Part of a small language model's weights.
Training: a variant of Muon for these matrices, 104M tokens, 6342 steps.
Each number is 500 + 25 x the weight over its row's rms, rounded and kept within 0 to 999. Layers, rows and columns count from 0. Numbers have three digits each. The size before them is the row's rms in percent of the matrix's.

# layer 3 MLP gate, 512x192, rms 0.144, rows 424-511, columns 0-47
105:511509488491491476511496501486499502509522473517520491462464497490516519518492517470511476489521546468506531502491490496514518502502482486463521
099:517460549473485506517509465476546541506500544455492457543476516507507494512502528510498479457533489551504533499486526493550454478470494520509497
098:465521523508490521465470502521521500517470507504498538492506511468535511441500501499477505469515537555451534483492495461496490486509511514543527
097:487457489499531497535489513495524476482547501457526535472492498484471464535498513520487483469470504486492490485496513484429521544475485492529534
100:521522478508467535462509496463484489476499507530540478494528512480464518520535494495474447516498521520444537513512472531491473488525507508494514
104:455552473466480505522460526499504502468531478482519503528523539512514497464503499490511489508520474519472534522535486510526496494526500495512493
095:558565532548509488466516497509478458498482489515489536535478523495502523538490544506505526452476516458502519484503483470501484492517532488475524
090:506472501510495546514486480514486538497489528451512468503509465522491500514499487487510473487510487478456501498525526500484491510466483522527520
109:494468513517527495473505459465472490520467486516479511508474473496520510478503517493495471505527496540452468479484501495454523502500551513489530
095:539498480457500505479521486543505480500503457522531461495492480483506525476507455527515483489511481479519455459524508503509508474547520556489511
110:499478460507513508541507490531474510521449492489522495515504495510468433498461491540450498479533450515471465462507537516462475546470515489503503
091:490483481504474513539463505476501490491526450553509507506487475501488481457473516521492495474477457485535468498505500490488505519497455546525475
097:494503478467486525494516476505555556531513492550502539533507503492543482505508512479469483507447478478485506531475508461481502444535516473450500
110:509472499507515532491517528466446506485509515524482477525503474493455515506449520507538510515473471487489506486493528555484518428493487523482469
101:465442512522477499544504533515493503464563503501515517479506506502483491496498510491468449483444493471485546487578516528513519485520492470473502
098:478483516499516537504533526523513516501538453513528480511497486452476533486497484467486528488485490512506496553524524508503532489497497522474499
094:496520518493514494489518442500495472506470484490527510521483510496484497505446490502501490451501482458491474461511524503512472484532479512509519
091:499450493524520513468500477470505516494501571505496500500518506494447491495481517472504485492516509542513495581471481494465505539471516477497508
105:499476475502444507521532495502512557450521539471525521500538504502455463505486489503517488493521499489534519485498489544494510506489487509501489
106:509463514486501495486494497474492522524496535508497520477526533482539515500511510526459464501474530519546505497492506501468528461509468456486481
096:483477506515519486508499510525513500500440530517476500479472441528544483513454504539479500484499464494489451470501496499518510512488514499517499
117:476486466480512462520496464543497518493515483497515535509456516497502501474466485485485498493516448515456491482519500520517519522494474523510523
088:499472539528544540492521490512485550473486532490487475500488494502556501482478467495486466495516530490501519482539439516511503485535489456479488
093:508518458509479493471509524521473512487491465519503514508461505531473500533521444474440490515497488475503466511522438498518501476508455483506462
100:522504498477520490497475477513521504484507538509515487472496498529538495474505461507539491501512468483509467473470478487531493513498510536470523
106:492504485496523521501492485485512546513540489484511494552483512510516477510499502514509545479475495509561508512488498455480507476463480503489531
108:478505479503498479498498520490466525468533555543533505523472536456488502487495522482472483492536491534501457503537518506495497508491553491532537
085:526489508524468535520499486482462553531521482513466498563542483495465519481468470497499484490522461522508477441519463481524507520472480514474453
094:475493486512522470454512466480540514490512544499505544479528504519470488487560559523476478534440483531535527483487525479525506470497493467526509
096:545496480503521495506539501512514521491469520511478522492496480500477530522516475527515503479516458542483506482495502470501537470476556485491521
108:504512486481456509530475514479529527512532502522487515509500482484460511444508526500540483443558452472521474513518498484528504545495523523485504
105:491520500516504515500485507499527519506452449477560466466526489448490496503500528498505458484490500457544475469520510504507521517505512475502508
085:532494505505531541514476529521556498518449511508508512529525469500507528494529522477481515494562491514507522525519494481485515540508490499533563
094:471488493471509482510503511511513504514524541501513518474483529510478555516490467520508479524527498510536502527546502515500531516474477483492474
099:480455494442489464481470505493477511476465494527523519507530499502481517560540505533486460483519490512535439525505514520490496495513485487491493
095:534465473513514507466471505509526517458462520532515499506490501500511510497453503476504471513474486499464542509496542524482518479492518541486503
090:467533545508517499492483491486497492474491446509529517550507473465469482523514493492482485515482501485435455462530484524485518492528489532465497
105:536489484508521514520514494498540496490527514501450459523518529493536551525469529454479463504459481478537442484472541511559492469486526475461488
103:500505478460506498498541486500468479487488489556490484458511495545495506524489500487518534544506532560508490550471483475528539487489488537492497
122:532490471482538523547509471473516524528491505506501472516524506496482540462484472504475455471491495501497476509512519456499501531492442498509487
095:516516493573516471466482472512471484488421501435509493487517479487457537519410470520481490516495502489480495497514506499482493480523515497462517
092:488505525559495541448491519508514483530482506501504537501488525510509494500460525498498495469487501469528506501545497556516525481474511502483436
101:556493498508508523515537481531558502516514504551504542481509492534463489516475501527494507476501512501511527488509461496499508533467505488514480
094:553500522518477488510510499516487521484452510476485480451463532506478535492495493498480486459486529504562481498547479533463530504481471511478466
093:491520495518529478482506457501472460526515502455527482520503553527496475510515495501502524474515450497547492567503528512469476474464499502490506
100:490451474464530545518505481452493467503464488470518470482521483535506517491520502493481513463539518502496494536528538485503492530455500463522490
105:487473525514484513488471498521503533537543511514546489475545488486517456495515535528511486451484498483500504475480527529500451527503461483579563
113:478475531473509464474535491515501458478495476536479501498507504527479527535530527482486472577491556475513453535483480444504526487521521455475496
097:572470480477483518473462516488508522504526484480489499522477484477483486451499479506516495525525531477515488489468483506456553518511479535487465
103:478493494509522480478533505495512482557482539484482519507483463520512529532456532499529507503479538493522504450506522511471506503515503520487511
106:519481482493530514490447458440514423505433500511513498539500487552517481480503473484494484498534504529487501484466500515522534519516498511487522
114:489488445502530472521498492526478500511482476506520555525494529503546486487451519489457529517517492511517483470516470527494513552509502518509511
088:515490528515496509493519477478496487466547502499509483509492531508482423440511524499527448509469512479480525506502484520450522495484550556490501
102:523493511498537496487510497488478518477536503492428498467493524476458467517460530500494478498516482483500513435550505538485526506508476484529495
083:498526494465485445511551507480514549502535514470526510505495546517529481527492479498491494431474504477476525560516479463474532494461494478516508
083:506514452487555520526501522508482523504514491486541505510475513541510549533491516501484496483511524493553491524522471534510451472520487446499514
082:519521466508460501520532542508476510492487482478520506513480496527540500476468488481473511475470501535463518509504548492482521458504512498527509
102:499541472498541530536499524476513513498481514480486538505484470482457518490497500526534521463507524514526473492503472514530542524521465514495530
101:494526566488494471494497519479519471458519482532488489477477527499466498493519480486505482466450515528508495480493555504529471495531484473498479
106:540486476539511456527463498458537479530484516487482505531524468509495537489489499508447518524468512527504529476463511528488504513495475514500483
108:462469503491507487529497480505467490467464521508470522521508508510494478517488503480514522493498484499523505478493506505489480521486473547513528
101:459504468471475476486554516502504507479504514488568496509437477509517480503522516456469498512492477539497507526498487518475497478517494484522509
104:460525485547495492488536483493499516468548545491532512570503533532507464489495513473472518490500466500524501511481476482494482495475488484513460
096:473477527491494511501494514523525512507518483514475478504502496454491462491513513522499533507494496475484501487563505521464500520506515540517554
103:546513532525462502491498509493538533464481474486534473472518501438520511506495506480489465478522466501505553457480529468549465507516478476493480
099:487469471523494497492489469491470512513510522463498455465477534501505529484528512518458433478493528556490495495543518484493527496558508470517456
108:535476471458486578487529514517501526511489522448539470500490509542522486506538531497544454472500491499476471511457511463468506480503519465521487
096:498492479509496525466453480495497529500509500526452443517528455488479464524524507525526507499508544481509528455485509523498533492488492513480475
096:491501463535502469515508465466499496466494492533494481507515508483538561499537471509500500457467469510495494496519494506494537509530481507483522
085:516474486509457525548501522497497524486488535486503476467521500498491515485487454467473515502454526494501523526495537515498497484488520486525494
111:534493508520526511499493516515492530552464485500466462514533495500508480504481473554496489518502524499492496507488571485518500504467504466515439
103:519512495509506506554492547515485487513492513451479496477499477499480473484516502509458519487463496501479502491491511476495525490465462496497499
096:536469462466481467471517477478477462494447527518475516481509510518461484486470519458469488564503509525523522531486541491508509517515493477514492
110:506505507500548522478502530505463451470495498541494490492481465478460515508516529501531472478511514486466526527537517493514511505512459534486518
102:498527506521493502527511518478467522471506514483530485503489481481489518487506509485484458508538507498472495524539499522528540540480497500461480
104:493524494496506548502476478500504492497461534500502486519530431487473488477500464491479520541496527476481492491490506507517472493537513531471504
083:515479501508510510524492518495485505566475536468508461479474563520516531516489456462570526490540471477526486492475541528485486497519527498500536
092:515522452539531512479480520516498477482520513517492481479499530491498500538509482482475513508518510531509500487537471525521490507548545487500477
103:488498522519498546506493479481501498481524534489472474507513503484489536512461514477517473477528476525469532494497528456443502507489517517494530
106:499493494489519509496547489512527503493469483560467515497496485504523518513505481500471535470488494492540498513495491478479509554529510581502517
101:467487466508509521526496434536497496543506516513491520523510522508499521536513447518483534511496531552495518474539512485497458483496519481487505
109:497504471497527504537501499494494459482448489537513482527503510464485505450508531480488506529474553523502515516469529495521508473471484540495486
111:521477516489507509493460486507469504462419460475456552503512543490472439498477486492540492506502470526483512503520517513494526513495463482513476
105:500496487505505485534500499516456462485497551461535522492511480527497551502482497504510483544529454523452489509510473548484538465490510501483494
096:499493494459507496498480490485527521526540532510469500472498500453480521509553537535519471474538522528507520466487487477505502480507504498521487
104:508532462439476559481490487507481523499497509491501476555537488504527488526467557504482471445516477499478481472495496524481454508498476497500472
106:481486529490477495509519472504528557481479485501487538486477500479498510498525501488492475514504514544496461486530472570519488516488535513518506
096:545454510498453553508476493521462522505490490488553476492505469486520503491513488474514471478452502490505513499523516516478514489482530509530525
# layer 3 MLP up, 512x192, rms 0.148, rows 424-511, columns 0-47
112:497503527450492513457491496530490515502488478510510459517517557482526500456526494528489557509443477508470485473541475518502509504498482492528523
090:521494475536537519463537516461496524530468490536520517535478506518493545506497421510485519513511508499479507496493528521484537481581506503484469
092:457481509474509498523496469489505518534481534487489496541516511503540482489480500502505540458489519526513539553468514438472513501527497534501506
101:497554517500517546474510479490446497543449518555481441528465498486515530481516462493467493482490494483470511496510494564532458501546516495492467
098:500521504536461529465476506486504480493500498493533476488489506527489504511520491494472442516548511588451504477494520499480435484502474489495526
102:518509533492508497483456490488474486475509456527471493572509493510510487527512480508519491511460482541468516463533481475495501464518488541504551
095:485449495501538504491499503505511531513510499490488482466462502524490522519500481532479508475489503558510493452451512505547531503472517504491496
099:509541472524485520536473524497513474498485471464484543507514537474460480479504479575503526498490500530530518476509484475477530517533479472531548
117:505485514529529510474528507419479508506503472533515487455480498508497519489486501475461447491528485573443487503519532531485496496498519490507486
098:482522522521547524487506547519530533489513536498454452531508501511511482486480494467496482537499458520516488479513478496489512485467529563482489
108:526496477506473496496500496475510516535498484487470561557478527518484473517444480526495492512557505526458472501484506491444529497497530473503532
101:485476489538459530473514489485518465478471527463501500512490512484514518472514495461535500539501546490479467505567467490483515449520521519508525
098:502503524493509492441509487503539518511511500486478516503546481499499508480472496506472473498514457509517494539538498498515495477540512497466462
103:554501517515527457496491482519528467482526453549459475511504509509483497505537519504485481491546485477494489491527488498506489489493508507483503
110:499501544502523520488536500473562539571521469490543480516502541473498528497471518502471511457432520481522513484514540466523493488542541485499505
105:522493482488477496507477454476448492526439525467494525507497517497508482466483513496497509469532504479450486496477510499457497507542521465498495
092:491437483494483480523511514479502534478541505500489473477482485470506486499514525444542519519487515534474560542494498499472490480493500494483516
097:511459502501495525492491501465515496498491569501464498496505508502484533444499503482489453511484495494540497562455489489470486516485509518472519
109:486521508473442485486514501523510528506477503493467493465503475488471491511487548522473487492502531469573546491493508506502520500521491489490525
104:474527494502507511506520516560498517465526438485500477503486492517491498485457517497487481477481543486445519482539474469502510511531517541531530
098:519511457503474514520546507488513503473471474493505504452538523471518515483518504535502525518510497507520476522542486502515478465530539447466520
118:535508495501474501482500532411459454472493547463508506466494532477473498494507509535504505478478470482513477527486487498500483529504571484492490
088:499459481454547528524480539481528502508486454470489512486539461504491482559505438507501515514538497474469486531466500541477463526493484511516517
096:516500493504537518488469529525532492502507522487460519487513504487509512514471504510453472467516524476502492474493466483443488501532472468496484
095:499522501507490472490502530451447464457497515442483503509528479478484526509515481491500518498497561504503526528489438448501498542524483473454553
099:479519473534482499542475489489526511513476486501466480488463457434510465532506513495498488464502521528562493515509486499501526493508508485508539
110:516515493497515507519534510487505497519538521507561525505506499487475464498501509499450507410534486450519459469483482490519464529504524463535526
082:502515489502477494466481504475503562518486461544444490539515454472456515507551459526509499529500504484500506446531478517503527489503473512462479
096:469525460489512493471487494531484516501502513471507459465529487494521500461501507492487533499498527498506570501502525516499520458502480445498450
101:474519507496507500483515503499468494517548522469526499558490478491509504500514496446453490482488523500571487497528548496492458489515481484495493
111:564510476524558522460463494526486495499445523509471494510493460500519537511490491480471533442494512470507468530487510491530489494509526495534522
100:523495473475485523497531502501489527507510493551477529501513531497478511494499495498488525507507538521490532483494486492519497460441502478487504
085:486493530492512450489494488519460483504525460512493487514529527537490499482517484525494485506497464486454479499490524499527493475507514519474479
097:502553481539487467487523514498516527532496526485563476475463519501523501482473482543512491488507485512498485569525490442535510498467488510507467
104:477530473506475564568532539517514515488493482495477484480492518477496493495529499503498509459421509505493468526502469482494497479522461532537475
094:512487509478505504455501486505470502521540499535451480472526476537534477511535480505532540506513498473561460493477513453523474484511502517511485
094:523477513525462483527489511510496491469489484475507465447491518512482534488503490493484548467546547482522489572504520497493522497478486451489471
099:505462492530514520510499481527493494500488529469486516478519453514501438521482483514544517535508487506462464515514491478482480491494517528501537
105:467536504495499494513488480493482472461507516541493545471532447510499494532489466474496508488513516517520487513427529449524498475492498526496500
126:521473446504538546557495474442527484532498499500508525498527510535446516502510492543494481524517532506500503516501510489508470513482455507538474
101:508484502470465507483502506490499508507533486515490549553469541510517513477538506461512513467483512490542507520445534501479481482499474444484529
085:486492472484523451536483471486496503467516489483488487493498501494507514525541543541472474498512467497487497479459528476452502516522482527512558
090:522498511484506495499451501507488477469503544452493508540541470476562476451480461519510491502477517492474458528501525474507483502484481507473529
097:471479492486495467461525478504471540519506506481530497521518455488553492492479473511530520516479457477459508536482536469510491536494485490514505
097:460463471475525507502492448480490523540513464472489549491488530502513483524512543475473512491511498510498488511485504477525455529474519522515502
107:501475483485456509485459499473526529510481551525561452502492481511519513497475485511521498504503480501490447517473480446479492540539491514494509
100:456552478520514501501459496485497506506462478505506494491494541473536547501498494503490482474501521478460500524493511486487504512528484532499500
112:520539530519528528537493498497479498525491483488476476500495449518519489449477497525473513498496472477482503463520531506473504507481460522506522
087:525489502505464549487496491492495487531507468512443522500490462539460511475458479497512487477554549515531525475490514516469536510516521504483459
093:487511463514469526422494495511496511505458533521480530468486471515480511516502509500507503467509502503501504450498505482517536496525496533452485
100:511518513503501532507477514480454498475497496552499524520502478506480528504468501464497495489479505471484531499551524499513521500532467530498505
111:468491481529510464521457482525473496515493492482485537527506512496532471502457505494436476511491490498526506505509482475497499515496510502488456
089:508476506542500526500509497465547528512459501533458441496485500484451503503490543517541444503489539504479504500486541522515479495506525513538508
098:486519515518489525521514538520501532452520541493482485499484526469489508515485506478511479489562436488468498472525462505513474517520502457511478
085:490568499534450442520489490536511490513510515475503482512476530524520535474485508519443470494496466496504523535511534495481530497514508481558494
080:482527478514497514507488522503502501488501507491528525512516491502527559534450497500486458485550496502514509502499493543541486508495469449528493
085:493472502495518511485469459507497529462469481496497482501478527518482476501495512485538479471490532467523532511492487520499487532565517505500487
101:529468488511458492500507494494527501546525545489501507515547482505507511475491479476455462513480522556556482465511502517486510464492526481491494
107:485530565472487491487513498485510466469540519500498477474483510521480481459534532540441469471493470551540509479526543498520445489504514469537484
108:516515518514489485518481497532508490495500504500516522489432519471514496490453539494536488473503465460520505483518435490522480511473516491493525
106:511525457461506461528536500493504435492480444496529544556514500525512476507479523504454495491530519475513481459498546522481483455525531488510477
100:491485480472461507470511514540516474500541520502488467509474471520471514487509531516485507474505522497477495504482482505470538523554526514524498
108:497531535535498499508491476520508517487502530502557491517519485498535483558491479492480489478471451562493506491509518492491449452445503482514483
095:470468516482499463497483510499507500500515496551476445473497515492438507511540532471513538479485527475522502508573500523463516502504512508475492
085:510498505515505540518490514504543495479505466496527487498507529494462507461489512501485532510532458521471509511552549515463460479506463474493493
096:496517511491512480509497484478545526559462486493530509505509498528559509513501459488467541540468478494540492496491503523498509488515483465483503
116:473498544498544490509546469479478498467464475534531512494507470490527509544496502501530488498512533478537512511486508503566492523522484503458496
090:514461513503514479490501508514479475470501489500500494478477561534509547516469511501491535490484438448490510514483553472513452514484515556489454
090:521476523535473482511518443493505511477487449547468488494507457504489553516533488485490512515467474493487479517525528536497522508554495533513540
082:503501485483479465534478497521494493507479489483519504497538483494543479514447487533460509491497514506487458512490506499502485499469519467547485
108:513489454484489509482547527525498499459538494477499550472529542508468522494475513528513494523452516482522514517481487473517504479470516469501488
105:488535510514471525479556490456511536500517470565552511522485536501512516494520493479467491510530468527447486510511518494528523498544529517527499
095:503459499454491493494478496543481437474454505513562499498531500500495510520499479487438483458498485525545507495472504537476495462444526525505515
114:496512486447468509494540504474509517466480505519493482492475495513481498460505521502483486473529527500524476522489493496546466503521532527504522
093:515496533503560503464515497489445489513478484509489531494508527478543493490467499467535505484481460509521467495466490503534473466506490511505532
097:489540493521513512511511498462491494494475507498508467506526494539511516509487474487463440537535514551512501495514512459475504503518538507477496
086:540494465490498504504521487486469517488514518528502531531472464529498502490512518494458451530506539480486521495522485486479479472536428550509503
092:473473505461469491488522490507523508526498481456536490543480468511499488491517509507507511476498521465467522482485513468492506496495482466475511
094:525501481503526491533497478529478481440441492506465519512551507513500534527500465473530510513488490517515497479482512461480506428467464512505512
103:452506477509522502521475578482497520521506480520474522495503524516462521491466481502500467513494544480503497499514546516487495465473470482487502
092:470467460496507489522461481475514493515495511476491531518539484501498506520483468524486491491501519536518469446510501522513512482510488464514519
112:454522505473529474491490499527497508479455475521505484509520488461490549497505486477468497475484539512483524538512507521531539452476529489479455
100:479495475515468521504563497501496465502570504542512476488541461544486511528479524523461496495510471518478480523492491493500478494522530503480544
124:506519556492470434493503497488530481505459494513464493473491485534523536508489517466508458512476472479506491520476497477522504506480462505444515
094:488494498500505526521509507511516526470525500497473505467470494506456496492521508513498513458520533498553517453504498470526518479466499484528486
100:527453514522502445463529488455493463450508559516504460464503493487420526501494521464507517543519500511522519526505448506463512511496513519502473
108:502470508480462477510500488525517505503505483489485531489494480507486481481505476483464496511504487555516498476537493526510528524483522507525511
094:506500490457473521505487501483510493500484493500531445513472521482539487515537487502526489489472511514512536512510508487475489514511521531539523
# layer 3 MLP down (transposed), 512x192, rms 0.115, rows 424-511, columns 0-47
121:474492463501487506470536491546491461477486534505501505538533532499480511486466475522461504485460488526518470471529516503491485522532540503471488
103:537521494545486507559520504510546478540459502488528539502538494522499455531484509575535518521494452492509518505494494477510510498485465484472498
112:472475493484520461539529523510478477495468539524505518518486539523544506499540524516494530493518466519508476518528482515489479504501482503510485
096:546488487508523491522481471530524492493466534523470481574521528481538526493516494510487438451515478511509507488500488488541521457509535519506466
095:500512503466507477492466514504510504499519513526515471507521467436516461514504498447488451507482515510515541535533503504500480529511517505503510
111:467532486492514497503552504530496492462523518455504459494468533503523521500476504470496497512508510517540527542529520530490470476519540492520516
104:527482469527473490476490522507485515518464522537518531552480507467511494489493541484537515453479494500480513512531458486474450490539509534488464
042:496476505501527526482527494511471519449510500472485517488513470569494470512466490447467474497527556504529515487488490514480514444507503520480485
126:469453470501519536544518490526495529494525485531451517489534473473490482498528474516497528509496499500512468431500446518527513505534478483514522
036:484513471472504501475458506472518478505485479488506453522529507469502542481544537536524503502514531454495492525509526491480477505532477488545494
097:503502512515425506530505509522448516525516464478442529504496457523508458477518476530473541484524496487518526483477503529437506490467539462546550
076:487466521471509499477535514522518549479492490483525485480500481470497493498475498491462488494477467539522523479469508490463506513507494546439468
104:461500520444477510473443474492528504555492501487455516500509511506473467562479500549495572507499506487462501530507499485493499471497490462495522
092:512534527507536466449489516489488490510508445548522486542552501523455494531476515516488530503480482452523474483503468526505506507523528504521514
116:449522521482507490469480500522505530473545523465478469544476501528485477530468526501480517476491515513497518553514455528482518518496484493495490
105:493503493488488491485496496506553559489495531538507476473466504525509539499471495497479514465498513506506477503548498454499456524498505502510496
107:490515456502527491504488557478530488518503450515467517482485485504550490548524482506482489533507520502496504526528521532511527506491533496505450
117:507535464505554479554505476521492523495491432534499514498487527515506527528479522500517517524464514485490505446566485511486487491532493476523494
105:525524519468466420489515514475514494437508494496534498500528532494499482489452490500521519491513516490475511468491493548457518535479504473491530
100:526534486505469526515555515551500481506482503474510474533498494520494505488506480479512481523530488461496495510489494499480501523535494497532506
109:468506515489506528501551483467498471484492478478522473503518479539489538492506485492511495468523508496488505465487469514502470478523468472484498
123:550496500474516548507479556482462509482516546515513507451524457462486499523491490541517496492528493489522513462501530465495481516466554508478486
036:495468556499483538501545505519516512533559477505533480494470503507522530508500484511512497523508454456499505512504478527517486444452509526522497
117:514517513489529494462464489489511446471542498499480506513503510464511483523478480490522513474521461511532525470464528532495516523549514483516473
061:495492457512498472531509460487556490484535503527482524473473493521524480467517508482469520532501498517489484558506541494567522504493525525519507
085:507515478519510532539501519487512523458473484492506499509490500529470523498506528512505521490498536511472530510502521542535491493491510493526498
114:467524502526516448518497441451481529502535498498504471461488472484527511505483515517537488480528507544539491479504522505450506545451481488481509
114:517502464510516499502526476509463478515447513433548482526534481489500479527489488509446460472480500480501467496506470501541500455520502484532495
090:516531492554453507513484476517480494490496468509482538523519502555479499521498474514482485502502473502537477509483501496500512490484530537521473
068:486435523479469481463509449468527498492510510486528450505514477534493469506498508513516489533459469511494481476502494526532468516504462516467494
097:488486568499479510520528491513530507505473484515480487476489503497500501493546489466494496478519490470454479473477513446541481484455503477523500
040:464496513488472534481498483543515517505468524471498469470488537486526492506501492498515508475505506492542523506503515466495509453488447511483487
082:477531449512503502531531506469497532492480505512504542503494487507475547496518479522516460475508498536514516450531490475487488494526503479532473
118:475500488475502506517457479525482491471481526474518516516507454484459482498446473495492513543494488517530491463446481496486511497491506544500520
121:488556465543469485520559534486527487504505501485500477468498476497537528528524508490495501516481511545516480497459505471493529505499460487443482
090:503467532491455503508489499500476497474540510506526511509563492504505520521509507517512514480497505479451487501536503496530520459503482515513494
116:508495498496573484493502500481466497453516512512487490511543477474501502485496510539533502533521525519491494537487551518510474493513481507491448
055:500552506444527509465514501454433503520544455482523468467498542482472537490493510469507500490504501493456492533501495489506510499544488521479493
094:493486510514509482536498480484445520518479537494485499495520509480520453488501475505503547517525488524472531524556451547495489534532534496554515
069:454484488495544430524504471494440511469528497487514503494461505522510511506518495499530507522510473489516512493479505536493517509456505541488504
084:512510506528524494520539497480481492510475482482485488485532549536472445495527489485500465536519432513495528530495484522517487517506521523505495
104:504457518463513511515510500513538521483494485508462539510508528435493496455499494496495487496491535492491515521517519463456524448538505487522511
095:514478457500477504522500491521435494492490500513467528508471554459504540485520473488513474518482478456495465510523517501460502484496494476523503
099:467521493512536546509469489471520485549552498485504455511540539536515497489482507474506524530484504490467491545505550487473497491525537483539458
064:486539536476514471478505454469531481487534543498521493511526474505483469508541494510548535528442510467477512520553483490485493518526505486474543
112:509467514513478500463471506452507481496490502490503491498483465478479503498511515513511467506477536515529483502493465525528473472476488479496539
122:485470492525541505508518476468513486493496524524481485514511464512520491490497458531486505503500525546492539487501530502491477477509510524493528
115:502483450471504457472491521494527507521496535528524557537476486511498491522501526541489522485480471504541483518484513562499498479466506542517475
096:555466478509537481453492467495508474481489489498455495515472456488503514470504486494515500509487478478519499486486457507509554500526477535514501
119:478524471472521480479566499527518480539501548473517500467492454498504511530474517490535558469538528492491532456518514519512513510443503501513483
119:511468462492530514519459485542502503476585509539511499495476489533464559486514496509495491441495516528508514475518502491516471458535468484527555
086:486477508488514468472496494500498505535554508491542534526482477539480515497470491498463484498502543477501522449540494470507490522565481520483527
090:483531485439520461486483492516508459502548508478500494488500475522489492512493464488506537499471495484487469533497484518469470533493475503475524
099:501513552486512489490515523505543487473505507472444464497517480497476509509487555505514479496541465511488491417507470474524479516512521461542550
132:522502512504544544529503497482466503521499522496480497501491468488482491479557481488504510499513533511497500490512506500525480487507466505490535
081:458506520484495494481471487520540510522507465548514478514476533493516514534481496460487543465510544462493513484508441524528510487525497486501547
086:535509479475493493492472452493522491481562454491516548517490488556526529484531436523528477503500527494487473499518502517503499508472458512501506
102:494524505516511522457530513441513506487516540453480544475561483500512509495493520509529490504536517527504488504451517528482536514546517490467513
113:491509482499521502449495481497521466499479505484483497467483470509510471521485515455474508502528493514498463485504534471461492527499463485487488
088:483518515488514508467458495512494538462500508494459486506526552511556525479454462499467492521524486471476493506490530500549535488522494560500531
103:517502525535493511488505547505454493459515551530481506505468448472468478469485471523488458517510454544461447576471480514498532522459518486469528
104:506465509496479508508497486516465526542498524520503477497477531451489535505496530522438508483499480501470500535568444495475507485529497480495529
091:520472541522510504478480457526512508470520479473525466561564502521517500536490484520504463454452536487497475523496475509483470477503473502524491
093:520452435496497497458548502488493477481523517566519501486493531493479510484477508527522481501544514546518501497537485477500478499498526483476526
061:542517531514475479477522488509492488432479484534539515488487456495547516527461498526482511496516502457530490473465527505512523485487472497491491
124:503488549513479487516508502514529522494530502532493506537515483495499514502511493494557498478491483473506502504506490552482489469506501496487477
083:469526474521523513450531517516500474483484529479499485486473494466457523477487556530491498529469532491536533505441489480508510463476518494502489
103:542516531477472502507513486508471489460485444460499481495525522493534440463477499513511479505516447502518524478539540473491488517542483455500530
096:443491481478530541476511463519505485447514470496468501505490510505484470492523431513511540501527438463532469496527516488505495538521470552471506
053:478507494530462536466530454493499495475447531519493532491496476462531492505453528458438509533532541507487520550520485509476505491492497505498528
102:492471520539485528514510548504548511449474521453515472503548495516478468482528507466522516434504486484452458502525516536492480525527480513447538
090:476488481526515523521464542522500482489519495509498487509533480497478508459502473512518493467527465492489497514498521487488518443540525503521480
114:522501534485522493468501539524515511482511551508495514486478481531512499550519458520471535490429517488484510504497456556480467483495483483509467
087:519490494527500478447493484480472518527513543506517531527487482529490511530484538503530543536459476545505469480510489476526499533503484502520495
089:509525510500480495459467479519521486536477477509499483501441526497473538464494489536489509551492503555508532502514481495486466475515482530517519
091:463501471492440509508487442501464505533470486538514508506514480536503499511518475522492488541463506530533502538504465472496456493505503496469504
076:476467479524512496491560477472498489501434504539496519505476485489521496498521501503478521502501521466509526512482441468454487490498532475520447
112:524499508481512495510538497490516534505529527528466503488497470493499499475494481542494477469515523479452496494455515504491504498469464464527482
087:478490522456508519540515521483519527510521499484509483462487464491483483535477487517519453480514529536492477492457457467475444523467561497458527
119:531517517529460494494487466506483513497501466498515489530438477489509467507464528488484531516509495480485478517499515504533497516493502489508439
110:489515498496466529516502490499487503500478512549477535515526509528501545492528496530509550495493539469485503513515496486473467500486524516478459
135:484484488457504479493479476478510474542512450476527535505521507473540523525470548450457532530490478484513491512518544507497511511474518505524519
080:542523520503506492511513535492514486516518541517515515482515509520445471489504444467507458513525509451518491527543482487521517477514513515490518
126:491480514534506547537484490476500541501492471520501512486504450502495467470505487539482496504519513489503488511477451549466476520489526469515505
125:493518487484448484497459469476515479547547492445512512506454509506500497514494504505500513547489527516545500519447504533499494497520505510535502
082:503518502470492479498449512492509546508484505531509523518482515525477543485496477528485456494490528510499526477508523459469509522507512517524489
101:475484531498476527522493484498520530507486486488459479471490495529554502480501523479459535544498526440461496502439527537563484519506506452536479
099:515480482491507452517513487484511471510506477490545511517505535468542553549501521499505537493479489477506494470511476476486523475493520522491489